config = dict(
    num_hidden_layers=8,
    hidden_size=192,
    num_attention_heads=3,
    num_key_value_heads=3,
    head_dim=64,
    intermediate_size=768,
    vocab_size=790,
    hidden_act='tanh_gelu',
    norm='layernorm',
    norm_place='pre',
    norm_eps=1e-06,
    positions='rope',
    rope_theta=10000.0,
    rope_fraction=0.5,
    qk_norm=False,
    attn_scale=0.125,
    bias='none',
    tie_word_embeddings=False,
    parallel_block=True,
    init='normal',
    init_std_qkv=0.0368,
    init_std_o=0.00919,
    init_std_up=0.0368,
    init_std_down=0.0046,
    optimizer='soap_variant',
    learning_rate=0.00684,
    beta1=0.95,
    beta2=0.99,
    weight_decay=0.023,
    lr_head=0.00994,
    max_grad_norm=1.0,
    warmup_steps=200,
    schedule='wsd',
    decay_fraction=0.87,
    decay_shape='linear',
    final_lr_fraction=0.1,
    batch_tokens=32768,
    max_seq_len=512,
    doc_mask=True,
    z_loss=1e-05,
    train_tokens=157600000,
    max_steps=4810,
    dataset='wikipedia_en',
)
Each number is 200 + 40 x the weight over its row's rms, rounded and kept within 0 to 999. Layers, rows and columns count from 0. The size before them is the row's rms in percent of the matrix's.

# layer 4 MLP up, 768x192, rms 0.284, rows 521-539, columns 0-191
097,209,221,196,195,215,227,213,190,190,135,97,219,222,191,261,209,164,255,187,221,206,178,145,152,161,142,238,150,122,185,224,217,186,162,129,126,213,175,238,167,206,198,204,227,212,228,174,233,249,239,234,203,227,168,202,234,161,187,218,113,149,218,154,195,172,195,140,194,189,247,212,226,201,185,251,176,196,168,159,196,228,251,218,235,143,182,204,271,249,270,238,250,256,189,240,154,208,180,220,173,194,236,97,162,232,196,200,205,250,142,172,205,120,247,199,242,156,150,200,242,225,186,161,132,228,218,235,219,129,173,216,223,269,206,202,178,141,261,224,146,179,199,240,145,271,188,224,139,126,254,164,194,148,236,203,188,223,181,199,215,107,163,98,167,112,204,271,125,189,191,198,256,227,183,224,235,213,262,176,258,183,180,195,213,239,145,202,294,190,224,242,210
096,183,196,228,170,225,246,139,119,199,192,144,219,239,211,216,166,193,247,208,220,182,190,207,220,207,180,194,221,242,162,196,228,187,214,167,112,200,224,204,272,220,176,270,264,203,177,252,149,202,209,248,240,164,221,133,198,150,266,244,114,166,244,231,220,240,201,166,212,104,205,198,163,211,158,267,217,271,214,169,186,176,169,217,180,211,159,179,160,124,177,135,168,195,255,145,166,200,163,223,226,187,183,190,125,226,147,127,157,182,212,228,163,155,159,242,222,248,247,177,215,274,200,212,173,210,221,146,158,211,189,178,203,247,233,247,251,232,103,160,216,203,184,282,232,175,250,164,195,170,220,215,201,113,193,183,118,268,225,130,255,196,275,207,194,198,209,206,209,243,180,252,199,198,284,176,242,248,239,188,237,264,164,137,191,207,189,178,270,146,279,281,200
097,243,199,278,167,178,216,223,207,191,185,230,192,132,158,225,175,210,156,219,208,194,182,165,242,165,174,254,192,220,224,157,174,222,256,158,194,143,225,194,198,246,227,194,247,220,178,182,209,202,178,269,231,254,269,123,213,170,222,203,158,173,216,186,214,204,315,238,239,237,313,157,165,175,161,170,259,196,167,245,224,166,258,261,186,199,197,231,234,198,140,198,199,265,106,193,150,284,260,227,235,156,211,240,177,220,138,230,239,125,190,228,137,226,186,193,74,198,161,235,234,143,199,178,233,199,151,152,160,178,227,198,259,159,221,193,251,216,176,149,218,178,206,214,171,226,192,203,205,166,173,162,253,217,217,104,240,197,264,277,164,219,175,192,191,194,281,129,216,191,264,213,212,211,246,167,146,189,195,197,166,233,187,268,194,252,100,242,181,164,174,195,246
101,167,275,256,209,254,180,229,229,180,223,142,203,217,162,194,204,206,232,235,153,129,166,130,212,145,179,222,141,236,216,133,259,164,249,173,178,148,254,215,189,183,176,177,246,192,223,166,201,202,204,138,187,218,221,166,162,268,142,261,195,187,198,236,188,228,289,168,106,217,239,158,145,184,162,190,221,222,208,235,144,183,212,192,298,90,194,215,215,278,186,206,148,201,163,217,135,212,198,189,238,211,220,225,237,243,178,116,198,222,185,175,225,305,208,213,152,134,264,171,202,216,273,237,246,255,158,214,142,248,252,225,178,231,254,198,126,177,211,196,205,188,222,234,146,217,134,173,194,199,202,217,202,132,136,165,217,227,226,217,211,144,233,130,223,215,180,155,251,211,208,159,192,208,223,195,167,126,181,194,307,192,217,178,134,224,237,113,200,210,193,185,239
099,142,252,191,262,178,224,134,202,203,166,293,260,221,218,281,215,180,199,211,204,168,204,192,167,155,239,204,154,118,201,126,216,156,200,167,147,183,237,238,246,176,178,153,180,192,240,235,191,142,197,183,169,156,187,207,168,202,187,177,290,191,238,287,215,192,227,264,223,265,180,250,149,229,144,211,169,226,256,194,212,259,228,207,223,211,219,228,195,269,197,189,209,273,214,149,221,256,232,174,248,198,174,201,177,182,218,218,163,182,230,187,186,241,168,168,247,155,172,229,152,206,213,209,254,264,159,217,154,242,161,107,258,162,240,193,189,180,182,237,228,257,132,173,138,211,173,154,269,201,170,174,180,236,198,172,193,213,147,155,147,232,251,191,146,177,217,159,214,136,305,198,192,216,244,162,103,224,188,192,311,187,208,204,239,122,179,142,239,146,165,243,256
107,199,211,206,194,206,158,284,206,116,238,223,143,269,250,140,229,181,275,204,223,204,160,219,204,154,262,214,126,168,162,164,166,191,200,175,206,211,130,197,217,243,213,232,120,246,135,224,244,166,246,253,164,247,250,234,210,254,179,176,172,133,211,219,160,145,207,173,223,214,194,207,150,197,214,215,285,181,290,127,206,259,248,198,171,194,226,246,216,191,213,234,230,201,182,207,224,178,187,191,249,214,170,254,154,237,217,254,129,224,204,162,243,90,184,180,175,157,125,230,184,235,251,184,196,213,190,181,142,244,175,186,140,238,211,206,213,182,153,294,194,120,256,237,163,258,175,184,255,239,163,171,232,272,186,172,190,201,257,299,200,157,208,148,138,206,115,201,221,215,187,228,169,176,245,234,162,141,229,211,212,181,224,189,239,229,170,252,162,144,187,240,184
093,188,234,192,179,272,240,82,246,167,229,235,219,197,148,291,167,203,232,145,159,274,188,221,239,183,171,241,181,202,226,228,235,187,191,172,237,245,221,137,181,173,208,193,263,168,210,194,249,180,234,123,198,170,195,200,176,247,149,190,221,223,171,233,184,259,176,224,159,253,150,133,134,243,266,202,181,222,228,200,155,261,190,193,245,236,201,243,165,174,153,220,169,156,207,168,242,282,202,168,169,198,97,151,216,178,278,207,226,216,192,158,175,211,191,168,231,199,175,171,118,222,180,216,169,150,213,236,226,68,177,207,245,258,251,200,192,169,139,168,239,170,190,207,239,180,170,176,288,170,256,186,188,209,235,147,280,164,181,188,213,198,236,138,196,165,257,106,258,196,167,230,193,275,231,218,277,251,274,170,182,180,226,164,219,225,196,214,190,190,238,207,177
108,224,203,221,225,229,161,205,257,254,165,215,178,170,235,256,179,174,165,211,236,227,202,169,218,185,168,248,175,163,174,134,267,309,126,204,172,230,130,229,180,228,170,190,210,153,157,221,190,149,230,145,172,175,168,301,222,226,241,222,242,156,206,171,194,239,128,256,223,219,172,199,121,184,194,221,197,211,222,235,149,171,198,173,220,161,255,125,235,181,182,218,238,206,202,191,180,222,141,207,169,182,184,174,201,141,116,199,227,284,249,210,168,208,147,156,167,248,238,199,235,231,224,182,126,182,192,176,192,139,215,172,181,223,251,211,183,203,203,213,202,172,222,162,242,204,155,194,170,160,125,191,220,186,165,241,138,147,91,199,202,268,223,118,252,207,194,211,154,127,152,224,244,220,235,197,127,243,247,260,284,233,216,159,133,115,211,197,257,182,197,202,97
096,241,211,304,178,221,142,230,198,121,204,180,201,164,200,164,206,167,156,245,191,212,216,195,142,181,227,197,158,136,167,131,225,74,195,206,144,187,185,230,130,195,189,189,186,202,187,238,212,168,182,176,235,220,226,185,216,246,260,220,219,188,246,232,294,193,198,196,201,249,215,104,163,210,129,164,212,206,164,267,229,180,158,228,150,316,214,179,150,213,211,302,149,207,200,207,158,191,178,108,240,238,203,181,262,205,150,245,216,185,197,178,137,175,184,147,261,206,174,152,173,187,233,213,298,178,195,212,183,178,208,138,223,294,180,165,187,142,220,205,160,228,139,146,222,189,183,190,176,207,164,204,158,204,193,264,268,242,228,187,252,260,178,282,153,214,162,187,226,221,191,137,268,166,174,196,156,166,158,229,213,163,209,222,153,236,260,142,180,219,224,184,221
101,167,193,174,252,262,154,194,214,243,236,210,212,150,138,171,236,177,159,243,213,200,180,135,229,149,205,174,215,183,162,206,119,208,285,191,147,212,182,143,132,236,250,90,175,176,175,159,218,222,213,225,196,207,136,174,199,250,227,167,139,162,205,225,173,262,219,215,114,170,186,160,173,202,217,190,160,264,201,155,286,125,199,175,208,229,235,218,209,198,193,127,235,211,228,168,172,203,193,158,156,217,193,187,153,223,194,262,263,178,235,222,269,214,143,257,174,159,191,284,254,88,160,230,265,182,196,192,169,162,170,169,215,203,235,194,201,248,276,239,185,195,186,206,184,243,183,227,233,168,249,155,216,317,159,179,225,217,140,235,226,173,219,198,247,282,244,186,274,253,194,205,236,126,212,173,223,169,223,226,122,216,227,210,187,212,226,179,207,238,239,126,153
102,192,124,162,155,190,231,176,132,216,171,137,174,226,183,141,230,266,172,106,252,194,237,168,188,197,289,182,159,253,184,252,227,281,213,241,214,144,195,199,198,214,227,196,205,220,198,170,198,200,260,219,197,269,104,197,161,146,270,178,253,231,186,197,219,253,249,194,269,276,146,219,175,232,236,195,195,176,188,159,254,116,162,162,139,234,212,246,187,119,161,180,197,167,146,253,254,218,193,212,182,224,163,157,176,237,195,134,241,178,177,207,208,251,96,174,235,153,231,158,207,179,250,203,203,224,189,168,190,275,178,211,190,151,176,132,220,173,204,176,249,144,173,212,163,261,157,129,182,234,168,257,192,198,239,176,280,177,149,234,170,149,199,261,212,188,208,227,239,196,201,204,195,136,109,206,253,220,169,186,219,245,132,224,176,222,143,228,197,252,211,174,236
099,140,176,229,190,267,194,214,298,187,192,163,106,180,232,243,178,198,151,307,198,151,192,158,180,241,165,129,218,276,269,207,220,222,187,118,197,181,221,148,127,229,149,222,157,133,247,229,207,188,270,145,239,218,188,236,184,173,210,137,203,189,237,232,157,172,236,158,196,211,213,194,179,276,195,172,189,234,244,236,209,185,165,150,256,197,227,170,205,172,281,200,98,215,171,185,118,194,221,178,183,162,169,171,267,223,168,257,147,205,258,188,217,288,251,202,186,177,223,219,237,289,240,244,205,145,218,224,193,211,153,168,200,215,211,141,213,139,203,273,231,239,222,155,230,222,245,153,195,238,250,245,169,103,229,252,150,214,169,200,178,236,199,252,207,165,190,224,184,158,155,220,161,229,235,190,153,217,184,228,228,247,163,158,227,248,244,256,170,168,205,217,220
091,180,197,230,208,241,254,211,205,203,239,205,203,242,174,261,181,220,157,232,244,206,166,232,175,245,263,201,156,172,237,273,201,135,151,203,271,182,204,220,167,200,131,227,190,141,258,158,187,143,142,105,198,153,241,252,182,151,120,237,127,158,195,127,286,182,243,269,195,260,175,179,237,213,227,139,236,211,151,160,255,171,226,153,252,158,194,95,250,175,189,207,185,202,228,219,218,220,141,158,201,218,244,100,204,223,163,231,224,202,160,198,217,245,251,244,228,185,188,188,264,172,132,211,168,197,230,208,218,162,216,113,277,204,164,255,312,201,242,292,223,213,168,193,197,170,198,221,256,129,187,182,186,199,240,245,235,208,216,158,219,185,221,165,161,170,208,222,145,205,217,166,196,225,257,260,210,185,247,228,184,182,212,181,196,125,165,220,174,250,237,242,194
101,253,221,268,309,155,248,126,215,252,240,188,190,134,221,232,188,219,201,182,129,282,143,150,263,233,135,214,215,174,227,320,195,236,157,298,191,173,156,182,211,241,130,263,225,192,220,220,137,164,170,188,193,164,242,201,188,159,191,193,163,166,270,180,221,244,216,200,197,214,220,170,200,200,145,268,133,209,135,237,212,275,167,224,209,192,169,193,198,166,269,188,136,187,183,157,219,174,197,214,266,246,192,172,194,208,201,188,197,180,177,188,208,143,207,227,230,223,216,234,177,163,220,191,177,234,270,136,224,204,115,199,240,196,177,228,193,248,239,166,207,258,221,133,245,126,199,166,209,151,190,165,136,164,231,213,232,159,184,247,177,197,189,214,273,200,140,250,175,214,157,187,209,247,245,208,202,163,202,172,269,102,138,215,246,259,162,139,244,233,220,178,202
093,191,230,150,185,207,283,263,197,200,286,235,216,236,256,216,202,178,189,195,195,220,213,213,185,145,193,237,121,170,287,150,240,177,305,229,193,165,183,96,212,158,180,287,190,242,196,204,233,226,218,190,187,202,200,232,198,258,210,172,167,257,182,207,214,199,222,170,239,188,148,180,142,146,278,156,173,139,209,138,204,289,198,124,215,243,201,199,157,168,213,222,163,164,247,215,213,211,197,259,197,195,268,128,245,129,206,227,187,172,219,163,214,200,208,128,183,169,160,189,163,138,238,306,203,185,188,210,251,197,126,177,148,217,230,202,228,175,182,214,210,190,181,162,164,173,201,144,180,157,163,303,232,197,111,206,194,172,171,206,173,180,206,186,246,212,252,283,208,180,208,197,159,254,180,258,127,186,217,214,178,157,207,100,236,275,203,219,249,162,227,244,185
098,127,279,205,187,151,226,153,148,183,210,154,156,271,203,154,211,149,209,207,211,271,185,165,247,181,216,201,233,167,234,196,271,119,163,156,204,256,196,177,162,169,238,119,150,114,220,147,161,125,211,206,257,179,179,234,166,159,255,185,150,260,249,172,193,194,118,202,160,191,241,191,162,136,195,140,124,205,192,184,227,203,169,253,315,236,205,199,224,190,204,256,159,197,205,147,248,212,262,123,169,255,147,191,238,181,288,181,272,220,227,204,277,207,212,196,210,180,235,202,258,212,198,210,190,186,198,216,201,193,203,298,210,176,184,157,200,169,251,291,195,144,247,179,180,177,154,231,207,232,197,184,232,192,238,198,267,182,187,216,140,174,169,241,146,186,194,243,168,208,255,149,247,186,211,256,250,176,209,263,164,257,180,201,224,242,244,238,189,215,261,203,222
102,192,199,213,177,193,188,195,213,147,209,209,236,163,237,217,115,226,244,119,187,195,248,164,159,266,204,182,212,205,238,228,258,191,217,149,219,155,153,147,214,255,139,163,257,211,198,226,190,223,176,180,199,194,199,164,241,236,191,185,221,193,200,200,156,170,191,218,123,126,242,232,213,322,160,188,285,220,231,139,289,164,281,208,144,290,156,209,166,162,258,258,166,181,184,214,239,206,201,223,139,238,203,179,245,218,190,173,227,243,101,213,230,187,122,192,188,204,199,221,174,245,175,260,225,117,227,190,201,208,169,225,235,144,196,242,282,245,228,203,143,206,190,291,226,161,265,219,205,279,192,196,240,245,133,199,187,210,211,146,192,166,185,110,138,175,238,186,186,150,222,234,225,273,233,165,224,191,243,146,170,212,161,186,217,131,164,223,146,236,190,239,166
100,232,260,241,156,179,206,215,264,103,231,228,176,228,263,203,187,216,132,165,208,212,236,166,179,189,244,162,201,212,165,125,144,266,159,207,254,179,191,228,165,252,201,312,151,133,186,164,126,243,168,152,176,260,219,266,134,232,217,200,299,318,237,207,167,184,152,133,189,236,194,181,115,244,269,210,174,181,144,136,193,237,226,192,143,158,185,205,188,179,226,218,206,169,194,200,174,243,208,159,202,247,254,186,183,198,150,297,140,231,227,121,169,203,251,207,177,193,217,221,146,124,231,204,218,244,255,183,197,154,188,266,259,198,207,192,216,201,154,255,198,170,281,255,192,203,185,190,154,188,248,237,197,216,148,230,228,232,209,176,182,167,158,238,170,161,188,196,218,149,179,169,170,195,181,186,183,187,211,175,135,216,157,269,212,229,236,230,182,266,216,185,171
096,216,133,193,277,146,247,211,214,219,193,182,222,198,211,227,211,197,204,167,147,156,243,235,215,184,160,245,184,147,140,213,176,186,168,251,210,244,205,122,279,243,195,163,224,173,147,223,220,189,183,158,180,244,192,177,239,206,211,240,187,184,274,144,204,204,192,210,248,177,125,223,189,244,246,130,257,214,210,87,227,151,240,227,220,261,242,153,155,231,145,261,206,168,138,261,138,143,164,200,146,243,207,217,181,185,211,185,174,247,177,219,225,125,209,132,233,184,249,139,175,254,166,145,212,193,301,217,260,201,170,211,145,186,189,174,275,188,255,162,210,214,128,149,146,169,182,207,202,223,204,177,234,182,150,224,173,202,139,265,210,230,292,217,218,192,170,274,157,216,180,225,201,229,245,194,182,195,198,211,226,342,218,208,229,201,221,264,191,206,196,284,180
# layer 4 MLP down (transposed), 768x192, rms 0.277, rows 521-538, columns 0-191
096,221,148,257,164,228,175,244,255,180,260,210,257,174,141,195,162,264,188,174,158,242,244,287,200,154,288,187,177,188,229,215,237,249,148,242,236,175,178,146,212,199,193,187,164,289,170,230,215,224,270,162,188,169,151,170,177,182,145,225,124,217,247,209,241,230,86,165,209,232,259,189,201,274,172,165,231,284,229,160,200,190,160,213,213,257,143,211,218,225,219,254,219,236,217,213,208,248,198,195,254,182,108,203,166,259,187,95,163,160,244,202,253,202,186,225,164,287,213,177,181,154,216,157,189,163,178,193,183,246,169,206,207,125,128,224,210,271,276,218,230,198,202,272,188,181,196,189,183,242,187,272,201,160,154,174,223,192,208,165,215,132,205,170,258,262,122,206,222,221,157,213,204,186,169,165,131,157,183,161,171,188,172,199,167,196,231,173,194,120,169,205,172
096,203,134,122,177,233,127,308,246,196,241,238,172,159,228,148,193,201,182,234,218,206,233,194,133,152,234,153,164,148,213,161,127,259,178,195,240,229,226,280,209,220,223,160,179,250,211,148,166,172,186,174,143,197,217,161,239,101,272,165,229,211,198,195,205,167,177,265,208,191,182,212,221,181,176,166,186,205,188,139,214,225,159,233,217,196,232,262,231,229,204,251,285,170,212,294,224,142,173,205,132,171,205,256,208,211,284,230,212,219,210,117,280,222,243,176,119,225,231,208,178,200,207,170,202,210,253,235,163,235,140,161,225,227,233,153,164,146,269,211,221,207,165,216,155,240,173,210,236,150,205,147,172,220,196,184,180,174,189,246,196,179,227,128,263,193,195,171,187,231,146,182,205,257,173,201,224,173,180,242,106,227,170,250,202,198,233,209,301,186,126,275,176
101,136,210,186,214,136,199,243,233,142,184,233,140,190,235,180,188,181,200,227,212,64,269,221,180,172,184,212,224,229,228,262,213,261,204,219,197,193,242,143,183,179,248,178,248,204,180,154,195,122,198,212,227,149,192,213,217,219,199,159,178,213,288,190,234,246,183,232,205,179,228,179,215,194,165,178,191,160,217,241,216,197,182,175,158,225,155,199,138,135,212,196,222,210,228,194,205,136,157,206,202,126,288,249,223,187,239,186,199,152,285,144,208,188,174,172,208,234,241,198,228,217,197,183,138,247,201,183,176,184,203,182,152,174,126,219,239,158,243,130,277,143,198,141,226,168,185,162,231,207,214,182,234,211,185,280,240,164,227,215,150,178,234,249,216,273,183,236,117,292,156,174,239,203,269,279,149,192,174,224,229,181,78,239,218,228,233,200,315,152,227,216,268
101,211,187,215,167,233,219,164,97,199,213,237,164,153,227,149,310,210,201,254,174,209,159,172,123,286,234,220,144,238,212,170,249,172,178,179,253,249,211,247,226,229,245,150,210,154,224,197,212,181,140,219,226,168,223,157,219,164,277,211,217,203,221,209,246,220,146,300,194,171,178,170,90,182,208,211,173,165,207,223,191,163,182,203,250,172,182,193,191,210,112,167,236,217,127,249,200,171,229,176,242,191,157,233,178,181,238,218,173,218,137,108,221,171,165,204,198,100,195,242,258,120,225,173,185,201,216,181,136,132,224,214,201,243,177,140,314,189,174,235,184,212,151,268,234,252,218,214,183,178,184,198,225,171,233,192,172,227,243,131,253,173,151,234,182,266,151,148,164,228,152,206,250,212,202,181,240,169,261,206,194,175,210,268,185,210,251,179,160,220,261,199,248
102,178,218,103,175,92,262,237,64,128,174,212,255,230,265,92,139,189,208,148,278,211,186,146,237,160,213,205,169,162,244,209,161,239,167,193,115,200,250,277,218,189,161,153,270,133,187,209,222,156,233,163,168,186,190,168,187,240,187,213,204,168,211,205,205,174,163,236,163,183,159,226,289,228,206,184,149,219,283,242,220,199,243,253,199,177,166,160,184,131,181,178,182,257,282,145,226,238,186,216,235,172,215,228,172,195,141,241,210,198,220,192,182,237,173,150,169,209,218,180,208,269,206,137,212,244,153,215,192,160,231,172,195,213,226,212,151,213,187,190,201,181,248,192,191,210,186,245,250,230,234,185,203,149,284,225,211,209,242,235,165,171,174,192,211,214,196,233,171,221,280,175,279,129,256,198,196,174,157,259,181,141,239,168,187,123,179,183,224,219,231,224,208
097,222,199,266,258,173,196,175,200,184,156,206,236,213,145,210,206,179,168,166,184,166,256,208,146,176,266,291,190,196,205,212,287,239,172,219,237,193,233,313,196,219,200,125,214,197,174,138,190,202,131,121,192,236,244,240,278,150,259,245,223,276,223,239,225,160,160,159,239,121,186,276,231,171,220,204,187,170,177,142,238,260,200,269,234,252,246,206,196,172,154,193,195,197,208,196,138,198,230,235,189,166,142,153,189,181,239,234,139,198,233,211,144,185,283,261,211,250,178,163,192,174,159,219,235,222,234,245,216,223,167,256,239,151,172,113,133,207,201,138,197,284,222,245,206,211,307,148,108,191,183,255,205,195,236,219,181,179,172,187,228,183,151,220,162,200,264,254,245,138,193,168,162,203,173,196,179,219,223,155,189,166,214,229,218,204,242,164,195,261,219,199,198
106,227,218,169,244,159,173,215,175,212,213,157,188,165,222,159,218,251,260,206,242,180,237,189,242,184,207,240,222,172,225,213,202,274,160,261,190,222,179,131,223,191,243,197,187,231,198,268,257,239,121,242,192,269,249,129,168,229,162,111,158,265,188,139,145,166,167,257,234,215,206,217,233,190,186,166,243,156,281,168,187,92,252,178,261,217,198,230,209,175,221,206,172,195,147,174,254,236,193,214,236,163,216,124,249,214,192,123,218,200,174,258,205,128,211,227,185,250,90,172,238,221,126,160,217,189,216,241,189,158,206,147,261,114,152,225,166,250,153,174,254,176,143,148,206,126,161,157,198,217,219,235,192,251,244,178,234,146,244,233,175,156,203,202,127,179,229,162,230,150,198,206,185,179,219,207,132,244,225,159,225,251,208,217,208,154,261,212,227,175,251,255,216
111,170,169,223,190,137,290,179,175,260,208,169,120,203,193,184,183,127,229,222,176,236,225,213,186,224,217,209,170,162,221,183,217,204,209,196,209,259,161,157,168,247,175,179,152,190,171,203,238,178,208,211,294,178,226,245,159,254,176,171,231,203,237,251,293,181,189,147,146,147,248,84,202,160,220,198,207,219,222,246,204,194,198,168,150,173,150,164,243,230,187,201,211,162,210,231,194,159,221,210,180,190,205,219,199,236,220,195,233,215,219,128,209,221,211,158,208,177,175,273,225,250,222,216,132,287,210,220,236,244,244,159,219,230,167,139,210,220,224,197,126,155,215,126,230,157,266,218,141,274,136,219,148,176,237,168,218,146,146,166,227,186,216,174,286,168,142,182,246,182,134,158,173,141,180,252,175,146,227,287,179,280,257,129,158,270,162,269,214,184,212,226,130
101,109,152,220,184,122,145,192,229,154,258,226,131,196,226,187,227,219,198,179,194,257,253,215,184,136,189,220,225,216,214,160,198,321,125,196,202,197,228,155,200,190,218,241,185,118,198,127,211,162,216,214,204,192,139,157,198,189,341,233,241,257,210,213,182,258,179,206,191,151,171,137,241,204,137,189,190,112,158,148,203,210,249,137,185,191,213,194,176,227,164,222,194,253,212,197,231,174,224,176,166,200,209,212,178,177,241,189,253,208,216,290,179,183,135,242,152,192,198,218,199,172,196,186,250,242,137,263,156,148,143,202,204,174,175,235,223,184,244,208,170,187,201,183,233,227,130,271,199,209,263,187,211,236,228,125,201,192,201,170,199,183,207,185,249,190,245,183,259,172,204,246,95,184,257,266,226,236,218,268,175,262,228,149,293,238,145,208,241,178,177,164,157
091,237,217,185,169,221,180,152,153,157,171,116,206,153,211,172,295,197,162,205,222,182,216,226,202,217,197,264,166,245,178,227,180,234,154,133,234,175,284,251,151,200,169,198,206,170,201,282,204,168,230,168,170,235,135,215,247,151,199,89,192,213,189,281,209,200,186,185,204,219,132,210,225,308,193,220,133,226,230,190,140,194,208,216,185,109,204,222,200,157,131,189,200,215,210,210,164,141,244,244,200,161,121,167,178,221,167,221,200,219,187,211,254,176,230,167,200,195,252,247,184,214,194,165,240,244,188,166,124,223,177,183,111,169,218,184,171,316,129,204,187,181,225,265,252,210,242,130,161,198,256,190,187,145,225,227,207,157,236,175,198,239,175,204,295,216,176,151,271,198,221,224,245,170,194,103,218,279,242,191,221,160,196,151,248,241,183,194,198,243,141,207,213
104,225,190,189,173,155,164,75,191,232,163,197,232,234,249,152,176,169,227,143,253,188,262,135,143,163,238,256,195,169,229,205,261,310,267,148,219,241,216,246,222,196,183,222,202,300,191,194,145,243,237,228,187,168,137,121,219,84,180,265,225,203,233,240,140,211,161,169,201,206,173,163,189,230,195,213,181,172,256,180,199,273,158,234,216,216,190,200,170,199,166,161,184,149,232,241,235,202,168,204,180,202,178,186,230,147,183,227,159,204,139,177,216,157,200,254,247,183,191,222,185,226,184,289,253,210,222,210,231,187,198,204,177,212,176,278,256,139,260,211,158,211,205,176,157,200,185,209,223,216,203,187,224,244,201,196,223,193,233,216,212,173,194,260,207,313,219,196,177,122,214,246,258,140,179,205,160,221,156,227,212,252,169,172,208,284,197,250,123,215,172,188,77
101,169,229,234,139,205,158,232,141,212,216,125,154,165,203,196,172,240,179,216,200,146,265,180,191,302,195,218,199,278,203,208,185,221,204,225,308,241,249,250,231,136,208,238,281,187,195,174,177,235,207,149,199,126,170,190,253,143,167,236,233,216,144,211,280,158,126,208,185,226,151,192,213,245,229,266,141,208,154,247,196,216,175,147,243,234,189,192,92,207,263,212,270,229,131,164,132,213,191,109,170,167,183,295,243,226,206,255,198,213,274,198,253,244,144,239,166,163,151,221,200,329,213,194,206,195,159,219,236,213,195,189,179,218,186,186,230,201,181,198,196,201,218,225,190,222,190,195,232,240,210,190,193,277,222,192,172,202,225,273,246,224,236,189,208,142,236,243,188,181,225,215,206,187,142,159,206,159,164,177,173,239,222,215,200,229,127,255,147,163,156,212,154
096,243,241,285,205,206,217,239,203,171,175,156,230,198,278,239,285,101,176,241,207,128,229,205,194,213,176,197,186,119,133,141,175,178,262,137,186,138,206,240,144,199,268,195,239,222,201,231,227,235,118,160,238,186,170,215,167,227,190,182,245,188,283,250,218,157,190,211,197,142,170,211,221,166,169,202,186,148,144,152,233,231,156,277,272,159,237,195,206,245,173,164,218,155,206,232,191,140,143,265,201,191,172,181,148,122,233,164,212,227,151,236,208,199,271,251,203,173,130,229,205,220,121,144,230,154,223,223,254,235,227,183,212,303,167,162,211,233,212,262,166,240,191,223,220,182,221,195,194,175,234,157,198,151,179,200,176,228,263,251,205,167,269,166,210,169,245,177,238,170,186,213,235,137,145,181,275,214,198,170,190,137,217,182,244,201,137,227,183,241,137,158,206
091,148,161,217,200,228,167,179,182,208,177,212,203,238,214,188,173,208,208,221,229,193,173,200,109,172,275,231,244,246,216,179,199,194,189,237,228,283,193,244,196,237,212,240,221,102,204,206,213,237,224,184,179,186,194,206,246,165,195,246,172,216,222,213,173,240,237,208,153,206,183,150,204,128,167,134,247,238,213,118,235,187,228,146,224,187,317,171,202,296,122,228,288,253,197,136,200,205,243,201,235,203,181,258,185,206,204,158,97,194,229,121,233,131,243,195,184,256,177,194,163,187,192,151,151,203,165,195,253,130,198,239,167,202,210,237,264,186,219,211,193,260,196,199,138,291,268,259,189,175,226,187,321,174,165,128,197,273,108,154,212,223,183,181,189,204,273,231,211,159,188,235,273,200,205,189,186,204,169,207,234,214,198,176,191,243,198,281,185,190,183,172,140
105,198,219,242,183,254,226,164,275,196,205,225,209,199,109,190,212,169,245,219,149,159,267,227,271,180,250,161,197,237,229,215,118,190,218,189,205,235,221,294,129,234,175,192,284,232,145,199,230,141,220,133,162,214,132,152,169,175,241,220,212,256,208,165,197,170,231,174,245,220,190,205,218,248,245,252,239,205,245,155,167,193,201,223,212,113,260,187,173,240,180,164,158,270,195,150,226,148,158,199,197,236,157,205,193,180,210,296,131,136,223,253,192,223,250,178,160,190,250,190,276,192,116,178,340,239,192,207,174,206,156,117,230,155,248,178,198,203,103,160,245,192,203,203,143,227,220,180,229,223,226,189,218,184,231,206,173,152,188,194,177,139,112,188,209,248,210,190,199,183,207,210,216,126,212,232,195,264,227,182,201,260,152,188,205,253,259,210,204,216,204,216,233
098,276,212,192,247,200,190,126,239,230,177,178,162,181,112,226,182,220,224,212,191,178,162,144,148,207,163,123,252,242,194,220,277,233,149,182,261,196,207,221,154,174,178,180,225,218,219,228,222,180,163,217,136,130,241,213,222,163,99,219,182,197,214,244,227,251,143,199,250,141,205,202,257,188,215,184,248,207,259,191,252,215,136,272,210,195,146,177,240,231,118,271,225,175,250,232,137,213,258,259,228,198,145,201,220,179,170,189,227,213,150,201,223,158,126,172,222,201,200,202,237,171,136,199,198,211,259,153,165,326,221,150,188,254,233,206,189,181,206,281,167,226,155,164,183,218,187,237,174,191,176,214,213,197,184,202,231,223,243,133,227,263,145,189,194,224,235,184,239,212,175,201,126,274,285,125,264,193,253,159,175,184,180,126,236,209,156,184,145,212,268,217,212
096,212,229,140,210,216,192,203,242,222,212,217,202,208,212,145,202,253,149,160,224,147,141,212,214,188,214,246,226,220,231,185,173,240,199,135,221,204,242,206,154,106,103,203,202,222,141,185,157,217,212,236,231,201,147,181,172,169,216,153,205,271,182,244,236,196,228,190,159,205,151,146,214,85,290,215,124,160,172,177,203,159,108,192,218,218,165,172,259,185,199,173,131,177,277,194,247,171,200,156,181,167,197,214,240,202,210,234,232,139,200,276,265,167,252,176,236,179,192,120,285,125,223,220,213,230,225,256,225,160,211,184,201,187,201,164,252,150,112,215,252,139,218,206,192,190,202,189,274,239,233,187,207,239,215,282,199,256,235,235,149,198,217,295,266,192,108,234,200,204,233,181,171,198,139,157,277,183,143,171,225,215,202,239,194,194,254,179,181,152,171,201,230
095,149,236,196,228,178,228,116,85,197,158,212,213,117,232,196,245,160,284,249,205,205,165,152,186,147,127,229,213,245,199,235,252,270,208,196,219,200,153,241,214,215,165,135,183,220,243,262,210,173,200,222,140,239,299,171,274,193,225,261,182,147,212,219,161,182,227,227,236,160,211,262,151,172,217,238,157,235,170,180,210,187,220,293,193,255,141,216,158,189,178,192,232,226,182,201,192,114,162,285,238,218,227,214,239,250,155,217,238,182,164,146,219,183,260,227,150,186,196,186,225,213,200,187,238,156,224,205,267,206,128,196,229,137,209,236,170,211,234,120,247,288,212,163,150,208,217,255,192,231,160,265,190,203,190,141,148,201,131,220,140,176,189,163,224,183,180,167,171,212,224,215,158,217,168,164,273,199,215,190,243,171,176,187,281,255,233,226,170,226,160,132,201